Weights of a small GPT-style language model, trained from scratch on English Wikipedia: width 128, a variant of Muon for these matrices.
Each number is 50 + 12 x the weight over its row's rms, rounded and kept within 0 to 99. Layers, rows and columns count from 0. The size before them is the row's rms in percent of the matrix's.

# layer 7 MLP down (transposed), 512x128, rms 0.0501, rows 260-314, columns 64-127
079:67 16 47 40 45 20 46 46 35 42 66 72 38 50 36 56 69 76 44 47 28 50 52 34 55 61 58 50 49 54 31 61 52 50 56 44 37 71 36 45 54 50 45 57 37 46 27 44 39 43 24 48 40 56 47 54 50 59 54 66 53 53 44 54
107:49 52 51 43 44 36 40 37 52 57 53 41 60 51 59 68 40 60 46 47 50 51 38 51 56 23 64 41 63 66 68 61 52 48 57 36 31 68 35 45 43 58 54 55 47 49 47 48 49 52 43 62 50 43 35 45 69 52 38 34 52 56 67 55
095:49 57 45 45 64 43 58 39 46 46 37 49 47 28 52 43 41 55 60 56 65 49 41 53 40 45 78 41 48 51 69 54 53 43 35 59 60 49 38 51 49 50 56 33 46 39 54 54 56 40 53 54 47 24 34 63 29 30 41 58 51 80 60 61
091:44 26 51 47 38 61 52 48 51 31 57 35 41 67 51 42 48 69 65 39 44 54 47 70 50 57 52 65 57 59 49 39 40 62 41 28 71 45 47 52 47 40 40 46 45 48 58 61 48 58 49 48 48 45 62 38 54 41 37 67 43 39 26 33
079:59 46 54 50 36 48 42 38 28 58 61 58 48 40 69 69 41 65 54 45 51 37 39 39 47 39 49 45 40 56 49 47 52 57 53 53 44 91 35 58 32 58 62 58 50 38 47 76 48 46 56 64 50 46 30 50 44 37 40 65 61 43 58 47
088:46 38 64 72 62 54 53 31 15 50 61 57 64 54 64 48 47 66 50 54 45 55 39 48 41 56 49 42 64 42 24 55 60 60 51 51 57 60 40 42 51 44 50 38 43 51 28 58 41 63 30 72 65 45 35 56 51 44 48 71 43 34 58 40
096:54 40 52 41 59 47 75 36 63 54 45 51 66 51 43 36 73 34 70 60 54 48 34 42 53 61 47 40 52 45 39 51 58 52 34 51 43 60 57 42 60 65 58 42 45 54 45 59 59 66 47 56 50 35 49 50 69 71 60 42 52 42 64 32
133:60 38 48 52 61 47 35 62 58 45 43 41 40 18 80 46 31 73 40 67 53 57 44 49 43 57 65 41 61 48 57 40 36 52 51 57 35 49 68 31 65 50 33 50 40 53 49 32 43 48 36 37 58 47 55 36 54 47 44 55 50 43 50 61
077:43 59 34 45 41 48 57 54 32 45 37 45 50 59 76 52 40 52 46 35 50 34 50 71 55 39 51 44 45 44 54 69 45 55 53 59 48 62 49 62 44 41 72 52 65 50 46 42 65 56 41 50 54 53 42 31 71 57 58 40 48 29 37 63
100:51 54 22 56 55 44 72 39 24 24 51 36 54 38 54 54 67 77 68 45 39 61 61 49 56 55 51 35 58 56 85 38 53 36 60 48 50 52 51 45 53 45 52 39 49 58 43 79 71 50 37 44 59 54 45 63 47 46 39 65 51 70 45 55
086:47 45 43 31 57 34 45 67 11 46 49 75 82 32 49 36 38 29 50 41 55 46 37 55 28 46 48 45 58 47 54 46 43 50 59 51 43 59 46 37 54 30 63 42 50 65 51 46 52 51 48 56 54 51 33 68 42 44 42 69 49 41 70 82
098:33 28 66 41 61 45 51 64 45 34 50 56 42 61 45 42 36 32 54 54 54 61 59 07 54 39 52 50 64 47 37 75 43 31 47 57 47 53 51 59 53 48 69 32 37 55 53 58 48 44 38 44 60 71 44 66 63 60 26 47 52 58 63 34
120:53 32 38 55 61 47 44 64 54 37 44 38 40 34 42 32 52 56 45 48 51 44 51 63 61 69 48 47 70 59 42 50 57 57 57 50 37 43 61 51 58 49 54 47 68 31 47 61 45 34 61 37 59 42 26 35 50 59 77 48 48 64 58 43
056:57 55 26 55 48 38 63 62 61 47 45 55 56 54 44 52 62 43 50 34 47 58 33 51 75 46 38 45 54 61 54 54 52 35 33 49 44 66 70 62 43 66 58 41 72 31 52 59 30 52 47 39 57 55 55 31 67 39 63 50 41 47 68 52
104:67 55 49 50 36 62 49 76 42 47 39 39 42 48 60 45 62 41 52 74 44 63 55 60 44 60 67 57 65 55 55 52 04 45 31 53 43 42 48 60 69 57 44 49 29 63 54 40 42 42 45 36 47 52 43 86 52 60 64 62 52 52 49 52
108:50 41 57 58 50 46 30 67 26 38 63 58 49 58 44 32 60 64 44 44 53 55 57 42 35 54 49 57 40 53 39 45 44 64 53 47 46 42 49 55 60 42 40 54 45 34 37 41 49 51 61 54 37 59 66 73 69 47 39 49 68 53 46 55
106:55 57 55 47 46 43 47 47 56 51 60 44 52 51 29 43 47 51 54 36 44 49 32 40 75 56 66 61 51 51 54 74 53 41 48 47 59 51 34 56 29 49 63 54 40 49 56 59 23 37 36 54 43 68 63 52 62 45 41 50 33 64 71 39
120:54 27 42 52 60 57 57 39 50 44 20 65 42 21 29 61 51 57 50 38 45 45 42 51 46 61 56 62 57 58 64 31 56 50 49 79 57 60 45 33 57 44 20 40 54 62 44 62 52 66 34 47 59 66 47 55 50 71 28 42 45 51 63 54
078:57 36 48 61 52 54 75 58 48 40 64 27 31 53 31 54 53 63 45 61 56 52 39 52 50 49 58 60 45 45 49 64 57 35 64 44 54 40 54 57 49 49 63 48 60 57 38 46 38 50 71 53 51 51 44 30 48 33 43 71 55 40 20 57
100:41 30 59 45 60 51 36 59 38 80 60 38 51 71 72 24 72 67 63 58 48 52 58 50 61 46 45 29 41 60 63 60 48 41 47 57 32 55 78 30 65 20 50 54 56 46 60 62 55 47 50 43 46 43 36 60 46 42 48 59 62 59 68 48
088:60 41 43 58 62 65 44 42 69 44 53 50 71 61 50 55 31 65 55 60 42 40 45 60 61 51 49 55 66 71 28 45 44 49 46 51 53 45 14 60 56 54 57 48 39 54 57 66 46 50 35 57 64 43 50 40 39 50 57 49 55 14 57 29
113:45 55 53 43 47 56 36 28 74 65 48 33 29 72 85 44 50 40 65 51 61 77 60 44 52 46 46 62 68 61 46 48 50 64 54 39 49 53 64 34 50 58 49 47 56 51 61 39 26 54 55 37 35 37 64 52 71 51 57 52 61 38 61 39
096:37 55 43 51 46 49 55 55 31 35 76 46 56 64 36 54 56 62 66 54 38 53 37 47 56 53 58 44 52 41 45 54 66 46 24 45 61 54 76 44 57 43 77 46 66 56 41 65 34 49 59 52 52 73 75 61 42 46 55 57 40 69 67 56
115:47 37 44 40 41 57 37 63 45 53 29 58 42 51 61 56 50 62 78 37 50 38 56 42 51 59 26 73 46 62 50 38 50 39 46 50 20 55 61 46 57 47 36 50 77 60 42 34 45 67 41 53 45 53 46 38 52 48 53 59 65 53 51 44
121:22 31 36 51 41 42 76 46 49 41 54 47 42 58 43 54 46 55 60 69 41 54 33 48 65 48 66 46 35 54 52 45 69 60 36 38 35 69 43 61 61 51 56 46 23 60 68 48 56 54 48 50 48 49 52 49 61 60 37 49 26 61 70 61
116:49 35 40 62 57 40 35 39 14 53 66 48 38 51 52 43 60 65 56 61 44 26 38 41 47 67 29 53 39 43 41 67 47 80 52 56 41 53 59 41 44 46 32 57 50 43 43 48 33 53 33 52 48 57 48 51 54 51 44 62 62 55 40 58
056:47 74 43 53 37 46 42 46 68 45 46 58 49 72 59 53 65 50 32 54 37 11 38 45 58 49 70 59 53 29 51 66 45 37 51 62 65 50 41 45 71 44 51 59 55 33 57 48 70 59 60 54 44 50 47 40 56 53 50 33 47 51 26 35
071:37 47 67 35 41 52 56 32 40 67 49 37 34 64 67 42 39 62 44 30 38 55 65 72 60 49 55 48 47 35 37 44 44 52 60 46 48 47 56 52 50 53 67 43 46 39 59 67 39 49 58 55 39 43 71 26 55 55 50 52 52 61 52 54
104:35 37 53 49 57 37 48 36 53 36 54 26 48 41 79 60 63 50 38 60 47 36 64 56 45 44 68 50 61 60 53 54 46 47 44 51 43 41 36 54 31 60 64 38 29 52 50 59 44 53 25 56 68 28 61 51 66 23 71 37 52 66 55 29
119:53 64 51 57 31 66 25 34 61 57 50 42 59 54 55 48 48 43 59 40 28 50 80 47 50 79 74 43 54 33 66 56 74 40 38 41 47 48 36 52 45 42 69 42 34 54 64 47 50 52 50 40 35 51 34 64 61 46 62 47 47 56 68 36
085:36 76 44 73 66 43 41 46 51 35 64 56 29 31 34 57 55 52 50 60 62 53 56 45 56 55 37 59 69 46 48 76 57 68 67 63 64 43 53 36 35 60 44 66 50 35 37 41 47 45 56 49 52 50 21 63 62 42 49 68 34 40 51 75
100:65 44 47 47 60 50 50 66 60 47 40 47 40 21 60 34 48 31 62 34 62 43 49 55 54 47 59 57 68 70 27 51 44 21 46 41 23 46 41 42 46 37 53 45 59 47 43 47 44 46 29 31 46 53 40 55 33 51 51 65 67 66 45 59
135:72 22 60 41 43 50 66 53 48 37 52 49 31 48 46 64 44 36 49 33 43 55 22 42 44 51 43 62 40 40 44 49 70 49 44 49 53 49 54 46 58 56 50 40 54 38 46 53 52 57 67 29 49 38 41 62 59 64 55 64 34 56 38 52
053:35 35 45 35 51 37 49 54 64 41 45 51 62 42 61 65 40 45 41 44 36 63 61 76 56 68 60 51 54 26 59 50 54 53 34 51 52 41 31 51 49 40 35 64 58 56 68 51 48 57 51 55 48 32 57 40 79 55 29 52 39 58 40 47
092:46 43 52 64 49 75 56 47 58 47 37 26 46 38 65 60 66 57 63 67 58 50 37 48 54 19 40 45 54 55 40 48 61 37 37 40 41 42 43 31 55 37 52 71 46 56 39 45 64 50 48 82 49 54 44 73 33 40 37 61 49 52 32 38
087:54 47 55 54 67 53 66 51 43 35 43 66 59 60 42 81 62 63 45 54 54 54 22 38 49 53 49 48 69 53 57 66 50 40 30 35 43 51 29 42 40 51 61 51 38 33 55 46 44 36 38 43 38 50 67 70 45 45 55 54 31 47 55 42
074:43 61 74 40 44 57 27 49 56 51 61 60 27 44 60 66 87 44 53 48 35 47 53 37 73 50 42 34 43 65 42 51 51 56 71 38 35 51 46 59 42 51 53 54 63 47 42 47 72 24 53 54 43 55 51 48 43 43 43 48 51 55 27 75
105:53 47 21 58 53 48 76 42 57 53 65 69 49 69 43 43 38 55 39 61 56 59 54 44 59 58 52 64 54 37 63 37 50 30 26 64 18 28 52 57 40 64 59 47 58 48 53 30 53 29 49 45 59 56 49 50 38 59 53 44 53 34 51 35
098:56 45 80 43 52 53 46 46 45 27 68 59 21 53 57 53 41 47 39 64 60 63 61 56 56 62 54 56 50 67 37 72 37 53 35 52 56 49 48 68 58 37 34 51 48 59 63 21 46 49 34 51 41 50 51 61 56 48 58 59 48 52 38 57
104:52 74 55 54 60 43 44 40 18 42 66 61 45 49 58 47 48 60 39 69 66 23 37 35 49 53 44 52 54 66 44 46 37 57 58 72 57 42 44 35 49 59 54 62 49 68 54 79 50 61 41 56 33 60 35 47 31 38 57 57 45 47 64 59
108:30 35 42 61 64 42 67 26 26 49 72 60 53 55 56 35 43 57 44 42 64 61 50 42 49 61 38 56 52 38 42 63 53 53 45 67 51 46 59 57 42 39 61 62 26 56 59 52 47 65 66 58 55 51 38 45 53 60 38 65 48 50 53 55
100:46 53 53 49 45 51 37 32 40 42 43 39 35 40 52 62 54 50 48 38 48 44 22 55 48 35 69 68 72 48 59 56 49 46 47 44 51 35 44 65 38 45 59 61 55 52 69 67 46 60 63 48 37 22 29 58 36 44 46 40 58 50 62 43
048:48 15 37 38 63 51 55 53 51 56 46 34 57 51 39 52 27 43 48 32 43 54 49 69 37 44 60 51 33 44 52 32 54 59 54 52 50 37 55 56 49 55 35 62 27 44 76 62 61 65 53 62 53 48 62 40 33 50 45 38 45 30 46 29
073:52 43 63 64 55 51 46 58 32 46 47 49 67 50 61 60 39 47 64 44 57 39 52 67 66 39 51 36 52 48 66 69 41 21 61 30 50 62 46 56 28 35 34 68 66 82 40 55 54 54 55 45 53 29 71 63 34 59 46 43 40 65 48 65
059:45 37 43 35 63 34 67 54 52 54 76 53 51 45 50 43 59 35 63 62 49 46 58 49 77 54 62 66 44 51 61 81 44 27 46 57 47 31 38 42 43 29 59 65 51 35 58 72 26 53 48 74 44 55 45 59 61 53 51 63 52 42 57 56
121:56 49 42 45 40 62 49 52 34 69 74 34 70 62 49 24 57 63 54 57 65 30 68 35 54 62 60 61 43 67 48 43 55 50 55 37 41 59 38 41 53 59 61 56 51 46 59 53 39 45 67 86 39 33 29 40 32 66 36 57 76 47 49 63
086:37 67 63 30 50 38 53 50 43 57 41 50 75 55 51 46 68 43 52 44 50 44 41 35 19 44 57 49 42 38 36 52 49 40 44 38 64 57 64 54 35 59 48 64 46 43 39 49 45 49 37 42 60 28 42 70 69 44 32 50 49 53 51 66
105:46 48 50 49 52 47 70 46 52 49 72 49 59 69 49 53 72 49 51 34 43 35 69 74 39 40 46 59 54 71 42 41 59 29 50 61 46 58 85 50 40 58 48 54 75 66 47 48 60 46 42 38 67 41 49 51 45 47 46 52 51 73 65 50
098:56 28 49 45 75 32 75 51 30 32 45 46 77 42 66 39 34 73 53 38 36 34 49 34 81 54 44 59 44 44 55 52 63 19 55 60 43 50 58 26 53 47 45 60 67 45 43 46 51 48 33 48 49 30 38 53 64 45 31 70 42 55 44 46
105:43 49 54 57 48 41 49 39 60 65 78 45 36 55 35 67 59 41 50 50 54 43 49 63 37 52 54 68 42 36 60 51 37 59 69 44 42 62 45 42 62 44 55 42 63 52 51 76 42 61 23 31 50 33 54 55 48 51 25 64 52 62 54 67
070:62 41 52 33 31 56 53 44 35 54 36 48 56 50 63 63 47 73 46 29 31 24 34 51 72 46 60 39 53 42 40 66 44 34 35 54 37 46 49 44 57 42 48 50 31 54 59 58 77 59 38 59 46 35 48 60 46 55 53 47 46 54 43 54
113:37 70 39 63 23 59 40 30 56 48 46 45 72 50 46 51 62 47 59 33 58 52 52 52 46 75 72 43 51 47 75 58 58 30 34 33 59 49 77 43 45 38 66 62 51 55 65 46 46 57 49 49 43 55 63 40 59 53 69 48 66 67 64 48
116:59 45 49 39 74 37 70 35 61 49 72 61 69 51 65 37 51 67 48 51 54 45 69 47 62 64 57 42 48 67 44 62 33 68 40 36 31 51 31 52 54 54 46 41 67 43 50 49 64 45 42 44 61 76 50 45 59 69 54 57 49 55 55 41
115:62 54 24 45 66 53 40 23 54 55 50 54 28 60 64 62 62 68 46 50 48 43 45 29 50 36 39 48 44 56 37 58 54 75 51 38 31 58 59 40 45 44 54 57 54 49 48 50 19 55 52 50 51 22 49 82 73 51 45 45 45 48 28 43
051:47 35 28 26 68 71 41 49 55 26 51 57 49 52 82 74 48 31 37 56 57 41 46 46 60 23 69 48 46 38 72 48 46 40 59 42 41 58 54 43 53 61 44 62 35 45 49 55 51 46 46 66 46 40 54 44 65 63 54 59 59 56 66 48
# layer 7 MLP up, 512x128, rms 0.213, rows 261-314, columns 64-127
102:70 52 50 44 20 50 44 27 33 42 40 49 59 60 36 39 73 52 22 39 47 36 37 37 58 57 53 70 36 56 75 23 47 59 53 70 37 64 65 49 55 70 51 36 49 41 76 38 45 60 56 29 48 56 60 52 43 42 52 43 33 53 51 53
093:57 41 53 60 29 44 34 63 29 60 62 39 42 61 75 57 49 40 24 32 41 49 64 41 37 57 48 66 57 59 49 49 52 62 77 48 40 65 45 39 65 23 32 60 59 66 46 35 40 31 65 74 30 20 51 64 47 61 43 43 47 41 68 62
096:65 29 64 59 69 49 79 55 69 40 51 42 60 42 45 53 48 55 42 52 37 41 62 62 50 55 80 70 58 60 42 54 43 57 49 41 56 56 66 18 43 40 29 28 56 51 63 57 67 67 32 55 38 52 50 61 50 50 35 50 54 40 26 53
082:54 46 25 72 55 33 35 35 29 41 46 37 29 42 53 41 50 32 52 63 35 56 65 47 44 44 53 44 61 41 28 38 43 56 50 54 49 44 57 60 72 42 34 54 29 72 54 35 66 53 61 46 34 56 50 33 39 63 36 47 37 56 66 30
090:66 53 42 59 50 46 37 54 67 40 34 54 41 47 37 57 57 48 43 36 57 48 38 48 76 44 56 48 52 66 42 41 67 49 49 24 60 56 47 58 65 38 41 65 39 43 58 45 45 25 62 05 48 47 60 45 78 38 49 42 64 64 28 59
093:29 42 67 26 47 50 60 40 46 72 63 37 47 32 54 56 49 63 60 56 51 54 46 68 43 41 47 66 63 45 45 59 42 44 56 34 80 19 53 42 51 62 29 42 68 71 67 36 68 53 72 57 45 76 66 49 34 28 25 32 57 54 61 46
130:59 39 47 40 42 62 52 47 44 53 10 37 28 54 53 34 40 36 40 41 41 59 49 58 44 66 60 57 43 61 34 49 75 47 55 59 47 34 74 54 58 41 44 50 31 57 39 60 34 53 40 49 46 61 71 55 40 21 42 32 38 42 24 46
082:40 29 23 33 48 49 71 48 52 54 30 45 48 46 45 35 65 38 48 51 58 58 55 47 42 34 35 41 72 60 61 42 26 41 37 66 37 51 51 47 68 40 26 43 60 28 60 37 50 70 41 54 54 66 69 62 46 50 57 53 41 42 60 59
100:58 57 49 39 41 62 67 49 09 46 46 52 44 28 35 67 59 41 51 33 31 50 44 42 49 47 63 57 43 43 64 65 50 42 51 50 51 51 70 56 55 70 42 45 53 78 60 59 62 33 47 52 38 69 68 54 51 62 57 64 64 52 63 42
094:47 41 40 53 32 63 42 44 41 49 63 43 54 59 68 74 41 59 50 61 62 56 50 48 52 22 49 34 53 57 52 50 44 30 33 44 32 54 57 52 37 52 43 52 27 55 49 63 26 30 39 47 52 54 53 53 59 60 43 61 65 68 36 19
103:53 62 46 29 40 52 50 50 57 74 56 52 54 44 52 52 64 73 44 60 41 55 78 60 44 60 47 27 38 75 30 43 57 62 63 40 46 50 43 42 60 69 42 32 38 59 48 59 64 35 59 34 25 53 44 38 54 49 39 56 29 42 56 26
113:45 56 59 57 45 55 65 55 38 51 49 49 61 48 48 91 39 51 55 36 45 45 54 52 41 31 39 39 58 46 50 34 64 57 31 52 52 58 42 35 50 52 24 55 47 64 55 32 58 47 59 52 38 36 50 40 66 51 43 48 59 41 35 51
059:41 51 75 33 65 68 49 37 16 57 61 63 69 36 56 56 54 41 50 68 61 45 42 34 32 39 46 46 25 38 49 47 45 69 70 50 61 35 40 46 68 48 55 62 33 65 43 24 54 55 53 50 32 41 52 34 61 51 27 58 70 33 54 58
108:60 36 29 74 47 62 56 44 33 51 51 79 42 37 44 49 29 48 55 48 48 40 43 53 52 55 44 46 40 41 55 42 55 40 47 58 45 47 52 50 49 44 56 39 47 61 33 51 59 47 57 58 38 61 42 49 20 62 65 54 52 63 49 37
105:52 66 72 35 47 41 35 53 47 56 58 41 47 21 59 75 46 38 55 67 66 46 66 26 67 05 57 57 65 50 44 67 50 32 48 51 64 55 34 49 55 34 37 44 34 43 53 37 61 58 47 58 45 44 46 39 54 63 69 58 53 47 41 62
108:70 66 56 48 25 48 37 51 70 42 55 43 50 56 57 71 44 65 73 49 35 65 57 38 50 51 64 44 70 32 50 42 70 39 53 49 37 43 55 68 47 32 73 53 30 65 41 51 46 63 63 38 32 48 49 42 62 71 45 56 55 51 73 62
133:47 62 49 51 27 48 58 44 49 47 46 64 48 31 47 43 51 53 62 47 72 66 20 70 50 56 57 46 28 50 03 71 44 56 51 66 46 32 23 63 45 37 65 61 58 49 53 42 51 56 31 38 63 61 68 48 41 60 41 63 34 46 63 53
081:72 51 38 67 46 37 46 56 64 58 62 46 33 69 24 43 53 48 67 56 36 57 71 60 49 72 51 68 47 60 46 49 57 37 50 43 60 58 47 50 34 39 33 39 52 50 62 57 39 50 66 60 53 51 66 31 55 44 48 44 54 47 20 41
101:40 55 61 35 23 53 53 51 45 48 52 52 56 53 73 39 42 57 57 55 49 50 47 46 35 39 61 31 76 42 41 36 45 45 47 38 59 54 37 54 48 38 31 47 51 51 44 19 54 48 47 44 37 44 42 49 38 63 46 53 41 49 44 42
095:57 56 64 46 24 57 67 48 58 51 37 56 45 68 50 49 56 47 57 24 55 74 31 37 57 59 26 45 35 35 63 62 59 50 67 51 52 38 54 53 49 42 56 64 73 55 71 13 84 65 60 56 59 44 48 40 42 64 44 41 46 62 53 57
119:71 63 31 46 59 54 50 49 48 55 21 52 40 73 49 76 46 45 39 38 57 70 46 36 45 36 49 72 40 53 24 41 43 45 54 54 51 48 58 29 51 70 43 59 64 50 58 49 45 71 51 49 31 52 54 54 51 43 56 48 47 17 39 39
097:56 66 39 34 43 61 49 47 34 59 52 65 93 49 54 60 39 47 42 36 25 36 47 46 59 55 69 42 46 35 51 59 36 53 70 46 51 43 59 38 51 46 51 55 55 58 41 54 58 60 39 58 14 53 37 29 58 58 66 42 39 42 44 16
112:43 56 70 42 50 49 52 56 53 63 40 44 66 41 81 46 56 61 67 39 64 54 51 52 55 52 36 59 50 67 52 47 47 60 50 50 41 44 59 55 43 63 21 57 61 60 72 34 58 56 40 50 52 79 36 30 66 46 70 50 60 54 36 47
125:66 62 50 47 56 47 68 36 61 37 29 60 41 38 52 55 48 56 61 59 34 46 65 55 59 41 50 37 65 60 37 60 54 45 61 46 36 48 43 56 71 64 67 45 50 37 76 33 53 38 57 38 58 61 56 74 54 55 52 47 34 24 62 59
110:56 31 42 62 46 73 49 45 60 51 31 67 50 42 41 47 74 63 49 43 24 49 41 49 56 65 61 58 51 67 49 53 70 49 53 29 43 56 46 55 60 51 50 66 65 54 31 74 26 54 33 60 44 60 63 52 76 45 61 47 63 49 42 29
060:53 47 58 46 62 52 37 31 34 71 54 64 55 49 55 39 23 46 62 51 40 60 46 37 46 41 60 41 57 52 53 32 60 54 43 54 42 62 47 65 07 68 45 31 47 58 43 42 40 44 46 48 59 44 62 42 44 65 43 58 33 48 66 64
075:36 51 36 34 49 77 56 59 41 64 47 27 54 54 27 60 74 56 44 39 48 66 47 36 40 57 47 68 40 44 43 42 50 56 37 59 40 46 38 49 61 69 40 67 67 42 51 42 37 80 38 63 35 64 52 60 63 37 52 33 45 48 58 34
099:38 51 53 78 45 47 57 23 58 48 51 46 50 70 26 59 44 27 42 49 56 36 59 48 60 58 47 55 30 60 42 63 60 35 63 57 56 52 56 35 62 63 55 53 37 48 54 40 53 61 45 54 26 59 51 34 60 61 59 49 41 45 63 70
117:44 65 49 67 54 36 16 49 44 60 53 69 48 54 31 44 35 33 51 53 37 41 57 37 40 56 53 39 49 84 57 39 38 38 48 59 69 50 70 34 47 49 42 49 78 57 59 45 49 41 45 54 51 55 37 55 53 55 60 48 38 29 65 61
087:46 50 43 41 39 54 62 44 54 50 35 44 19 47 41 61 56 66 47 75 62 62 60 38 33 43 46 55 65 50 45 42 47 58 53 59 54 49 52 37 40 60 68 28 60 59 54 57 57 51 40 48 60 44 39 67 48 40 43 60 31 46 54 59
106:45 50 42 62 30 52 38 46 40 58 47 57 43 19 54 67 35 58 54 54 41 57 61 56 47 47 53 40 44 43 73 51 49 49 76 30 61 49 44 59 41 39 52 37 36 50 45 38 47 25 84 59 38 35 38 47 62 62 64 47 57 60 48 40
138:64 27 43 47 70 44 57 45 65 42 41 49 55 47 38 75 35 37 43 59 52 51 42 41 53 42 36 66 39 49 45 45 57 67 48 61 69 39 47 53 41 38 31 45 54 47 47 51 59 59 35 35 36 38 59 54 37 59 58 50 29 33 43 45
056:52 57 61 54 61 70 39 37 30 49 47 48 55 52 34 62 45 41 38 57 55 37 42 42 44 41 32 54 20 62 42 61 53 40 54 50 52 44 37 55 20 43 45 43 31 48 45 40 40 49 59 51 60 65 65 58 53 62 53 51 42 45 59 49
095:50 52 51 55 40 47 47 67 45 44 60 75 45 39 15 43 59 50 34 47 44 72 63 66 60 64 55 52 58 59 53 41 55 80 52 57 50 43 59 52 53 65 64 54 35 46 52 63 28 38 63 23 63 44 69 35 65 58 55 18 38 38 47 40
097:40 47 66 45 47 52 60 49 41 39 49 59 67 81 35 40 46 45 37 44 60 39 38 46 47 63 53 61 45 30 58 56 63 56 57 53 46 47 42 41 46 48 59 48 44 44 50 36 40 45 65 33 19 55 47 58 37 38 68 44 56 30 35 39
079:49 42 55 28 52 51 47 70 35 62 44 68 36 54 31 40 58 23 28 50 43 46 55 71 74 36 52 50 26 47 49 42 58 42 49 45 40 41 42 43 56 51 47 41 42 45 54 49 36 40 37 90 67 36 55 41 36 28 55 39 52 19 48 30
105:37 51 39 44 46 58 54 46 58 58 50 56 58 85 45 63 61 45 36 32 49 47 54 43 37 56 63 68 32 50 49 52 57 43 61 48 37 48 46 84 34 50 60 49 47 52 46 19 47 35 53 43 39 54 47 71 52 47 25 47 49 37 41 47
095:58 60 59 56 36 54 36 56 86 41 51 44 51 63 55 74 61 76 46 31 45 50 58 65 35 75 41 57 32 44 45 50 67 48 53 37 46 28 66 70 61 36 50 72 42 40 54 38 54 40 49 31 44 41 52 62 61 49 54 47 52 38 39 64
104:67 56 50 65 36 63 40 42 72 59 37 40 54 62 37 39 46 51 40 33 60 47 53 44 66 45 68 45 59 69 58 69 58 51 42 56 52 33 55 31 38 46 26 60 50 37 55 45 59 44 64 33 48 33 24 56 49 40 71 57 51 64 64 45
107:49 54 15 62 48 54 43 47 72 70 56 31 64 35 66 61 37 71 39 41 58 39 46 50 32 62 58 58 33 49 23 82 67 56 55 61 69 58 54 63 40 63 48 67 46 52 60 55 47 57 38 66 57 44 41 64 51 48 38 66 40 35 61 55
100:63 62 42 48 30 36 33 66 37 62 30 53 54 30 58 69 72 56 44 44 55 45 29 53 50 61 42 74 49 35 48 48 53 52 53 44 52 49 69 54 41 38 49 59 38 48 57 50 65 49 71 36 53 36 48 45 48 57 33 53 73 63 51 31
053:52 57 53 59 57 53 52 45 43 68 56 32 44 39 69 63 60 45 62 59 62 61 22 38 55 58 59 41 40 51 38 37 26 35 58 52 66 57 50 37 57 48 47 40 77 69 69 41 36 68 59 44 37 72 57 58 53 40 31 56 37 53 44 25
084:60 67 35 42 44 65 22 31 69 56 52 49 41 43 40 45 60 58 39 40 53 79 35 70 68 45 61 43 42 40 45 47 36 50 32 36 74 65 67 58 45 53 30 38 36 50 43 35 52 51 54 30 47 39 42 55 46 37 62 63 39 61 30 38
059:47 45 65 44 34 51 42 41 47 44 49 51 48 73 51 27 47 50 29 48 48 54 64 35 42 66 40 43 54 42 51 33 62 69 50 46 42 61 62 55 65 44 30 56 52 65 44 31 52 51 55 24 51 54 44 30 55 32 50 54 53 45 27 31
120:54 49 65 30 54 48 47 31 71 41 64 43 42 48 65 49 33 41 51 49 58 37 44 41 53 59 38 45 44 55 59 35 72 45 24 46 59 50 31 62 65 21 42 44 65 48 61 13 57 37 58 44 34 50 54 48 38 68 69 33 54 63 36 53
083:63 64 44 51 43 31 54 67 55 62 53 61 69 31 56 65 75 18 49 44 38 54 55 53 48 30 67 58 75 70 16 59 49 30 53 27 40 34 60 57 40 51 36 51 37 59 42 46 55 42 57 43 68 41 61 58 59 59 67 55 57 54 42 58
105:45 45 56 37 30 57 49 57 29 53 50 32 43 60 50 63 57 49 50 61 43 53 51 60 38 58 64 52 35 55 54 31 55 62 65 69 72 43 62 65 59 52 51 57 62 54 51 44 75 49 56 42 68 35 47 54 66 73 49 59 49 53 63 62
103:57 37 63 33 41 42 53 38 18 44 46 65 34 72 17 42 38 56 50 45 49 39 38 27 41 58 62 56 51 23 43 54 51 46 60 53 52 59 58 49 52 54 63 57 39 71 24 54 53 40 54 48 39 46 73 44 77 45 54 45 50 47 53 60
102:56 35 40 32 46 56 39 47 40 65 53 43 53 66 38 50 48 56 36 58 53 40 37 48 45 49 70 57 31 40 81 43 33 69 38 63 68 35 53 35 31 55 56 44 71 62 61 56 51 58 29 44 68 35 34 70 48 38 56 39 40 55 55 66
070:67 53 63 45 52 69 48 59 59 55 55 66 63 36 76 50 77 39 59 49 38 64 58 71 52 73 68 63 58 47 44 60 56 58 53 58 60 73 59 42 53 36 31 35 49 58 40 39 63 54 71 41 51 73 49 51 53 42 72 57 56 50 46 59
114:72 46 42 56 54 28 49 41 62 44 37 76 34 56 14 64 37 49 33 34 55 47 63 51 71 61 51 51 44 65 54 28 70 55 45 60 34 63 56 57 51 46 44 34 57 48 55 60 55 38 50 57 49 60 35 60 41 48 49 55 32 46 70 51
121:45 52 53 51 13 58 49 55 78 43 39 45 64 35 56 63 72 66 60 57 57 66 54 39 50 66 43 40 54 54 43 54 65 48 26 55 63 57 47 74 46 34 33 53 68 43 44 46 63 41 57 22 57 51 33 52 42 50 44 41 38 69 17 51
115:64 59 38 39 44 62 56 57 50 42 48 58 57 66 73 61 56 40 51 43 49 66 40 64 52 51 38 69 61 45 47 50 68 46 81 49 70 42 47 41 57 49 32 57 46 39 50 46 33 58 54 40 55 52 47 74 23 36 37 32 43 60 40 45
056:67 59 48 65 40 47 52 57 57 76 44 51 60 43 27 33 41 54 54 30 44 55 56 72 63 69 53 53 46 69 31 57 44 54 32 40 34 37 39 44 47 52 27 51 53 59 72 57 54 55 36 47 65 66 58 53 26 27 43 47 31 45 39 59